Weights of a small transformer language model: LayerNorm before each block, no biases in attention or MLP.
Each number is 128 + 24 x the weight over its row's rms, rounded and kept within 0 to 255. Layers, rows and columns count from 0. Numbers have three digits each. The size before them is the row's rms in percent of the matrix's.

# v: layer 5 attention value, 96x96, rms 0.0731, rows 0-25, columns 48-95
# o: layer 5 attention output (transposed), 96x96, rms 0.0785, rows 0-25, columns 48-95
v0 108:128131126090120127143168125111164155136122160165157139128113136144127124139133116138177161102109142139149131148100158138123084116143124125129134
o0 108:089085120117136159143100131105142124180141122154130141131122079178160108147197126133122106124127153112117109123130120155101095143102153127105105
v1 105:109116113151088156160122098100150125152143162199171129092152108139092141174117123145140110133137120133126126122152105144122095160134158158114137
o1 098:118142109186131146125102131124163156149132124148103128121134116213132117116090137120103134138111132127127108126112098118070103123136144151100176
v2 116:099120118165112126139091149125112152164063103133121130135100143133156153107135134131095137151110112166164154126121140112130139113122116149127131
o2 112:103128093134131155100124112179122130103107120082115111139119147148099137128127099155122101144145085097157134132134179168159127137118098127155168
v3 125:179147129100151107103142165081116116187093141141148128103140124128129136189123117144132123148133123115140146128109097130128139098111135128133150
o3 123:076124117080152163156173152100146124144122108114150134159100121134129174150119154116140140147117146144102141135139085159116114133152097134112111
v4 097:096128125100149140128138154139090106124121106142141081145123107119123148124140133142100137091120141117142101131137134134143104154156097108135130
o4 096:127105135133125110154170099139159130076152142098141125155132153114109154132127147116136119106101126121121131112106102132102172132132092154109098
v5 094:171112131135138113107151142136134156150113170102089109099128124137106127146092136122156119087143130063105097113103111151089168131113121109149131
o5 100:104101157133156142069161115161157112137129132143155091130119109145100143123123130101091146152131116156119163102105113127102137166135141135089124
v6 108:121128130128114144144121160142156137112138140122107109111168117126137133181109125103095118134146133124096111141152151115126133139063149139197137
o6 099:119130143159116135088121075145151144136112134140167128145116134190131082122095126105113142139108066146127113135138128081088114129139131101126144
v7 093:118135141165105148105077128126151139079114112163094114118125114132095118114162123170131140109063113094157146126127183117142156095128105140065134
o7 093:114163104163115095110141178125144138115134101120083117152080159139113143136139151123109128092113136122132121120090182171131169143078134136116118
v8 098:158141126104148132146095121167171125102148099118145090118127117109143134142126126093106156152091112103169134157160156142116157140129136110142101
o8 099:146075107135101133030143104135128111141161125111140124099114107125165109117149136127133142150112125122134134145109161138125140110142143089156105
v9 098:108113118098091107144134129140146140164102173097135124156153154127131112099112143137108155167170126146130116146156137120127179095063146110123157
o9 098:167105141144111136114138114187108130110084130106167108129130182109151131097085138130136095141169101133123132105148194138127158128120117120130137
v10 098:160104140146117134117126144161114124127105121154139126126167142116090105113125126179146129124136113119095082147117151138154099148153163155082127
o10 098:192142134155135108153124171107122126112120136144096112129121168082088096099094147119162132144144180123155123138110156137138132162110111124135076
v11 094:127122115131113140124108110181099115116159105113108156118129114142135119091106158117133142135097113128138121096164144083098128146113113120156148
o11 098:172141139113115126076127128167120141114146098142119103091164131166140123122117108132107152146125087151126132149127168085139116121143117101129191
v12 108:131112147167129116159087060133122120152171097151139128121130119120097141158137136132162109129102134116141150140116096148103130107154131123097146
o12 110:119106100165149126154103147105153099116145124137100134081160098150139160141169119179113130121118108123111101134116111162147127136111111155097147
v13 104:154157123165116131117111107118143148107151167121123126126118108130102148138141134164158126097177151102109090108103078109128156088133120134152142
o13 112:102150169126144144124144134151127127148133138146111140116137095116120150150134104160146147125116159127085146096104089077081110144108154138074123
v14 090:091153124137174116144147095097164094109119137159150138106111110137146152146157129135159117108165133123166188109109061119155071093098126103117138
o14 099:075127087148143109147116128049114137154126168116122133112150112175113155122139144099129112127109132143120104127106066149137127107121146159105098
v15 113:121128136148101146138130137149100136078101102105128139162173130119139114136127129087110135129106131123112216130119150145133108139117154155128101
o15 121:162117131147104136176107121132106130124156129085137156146093107107114122092127161148114105082134121088129085124135106095140148129139129122112079
v16 102:135102125142120082160110135099102136133094102186152130133112126123152135124153135135151138136107109138129138104147132098121095129154103094091134
o16 106:170126168146121119122085155131124120133107116116081127093155139099136142136085066091139121131135133151146118163148143104139115157125095112128188
v17 106:130158148154109163133138143132140132148174147154170134111143095119168132098144087129131162121170114142154110127105130126120076093159137142103151
o17 111:146129118132133126099085152087168142146140138127084151086125075165148125132132103144155110129113130154127092116157148119113117126121144096084110
v18 106:092146127077111113113152183102116118102114104093121175109153130134090148167146126103154146145162124156094149133157130106138146094152128160106151
o18 104:066140129108099166134113133093084149111132131122130165176112135140112093123154158127120108135125078143070124137165093105102113129115154127142142
v19 102:126119125122112130115159129086147153126105159074161136148151150128105129135123117107132119172153132150136095149105107111112142091131135129072144
o19 099:131137103099153157140115146143090127061095121139163132140093117105154130143147118141152114140151098101081154128132092118114174140140161154116109
v20 111:119117137145132083120154160121123170116146169151094149163091120118109137155131113151151110096134144091110112135120130147114153120107138148122117
o20 110:092079106161134119122135157114217103164140080140094148122085118125158157147113124102085155092108125119094156101103152115110100124111139140100131
v21 119:173126095131150133136098109110139145096110112151162112152121097127114143148133129124113127081085163137123132146103109140131130149134107141162116
o21 117:147110154121141157149151147121140121110136125094133128116107096060104114145142143135153118120128139102100143129081065140124099132132135156128130
v22 100:172136125104166130154098136123122102113181119105128133155097133108119099165116132129086165106100149163096142151153137150115144143121160112126120
o22 096:196084161103142098186120147122143117148134120159104142119129127062174099162144123146094094112109138119131073131149108182136158110103112163111111
v23 105:137137154124111076109164139141130138121132120164069116144132132113109105102140115148101127109136144129121065140125140162110154119129114150118105
o23 104:133130133141173100144131151145171132105130114139092129119120100004139150116135121132128138144119132163110153064143146142108113135105160110125115
v24 103:113112132125104153146131140130138132122136109130132152126110087120130174154141134108112116141122133136095156116098133126101085141076126121108126
o24 105:103093115127123125116137124141174115125115119107131135131119110200158166141093148093129157104082064126094130120137133093141114134142153164108169
v25 114:133167134156172141114119144115143122149112204103128126123123125140118122137100104140138140143168117109141148146069119118143114138161139108112141
o25 109:124144095093149127154165146105119148123133122137184107142112137161119129145086169141169115124119186131149140154092109092084132123124115116130074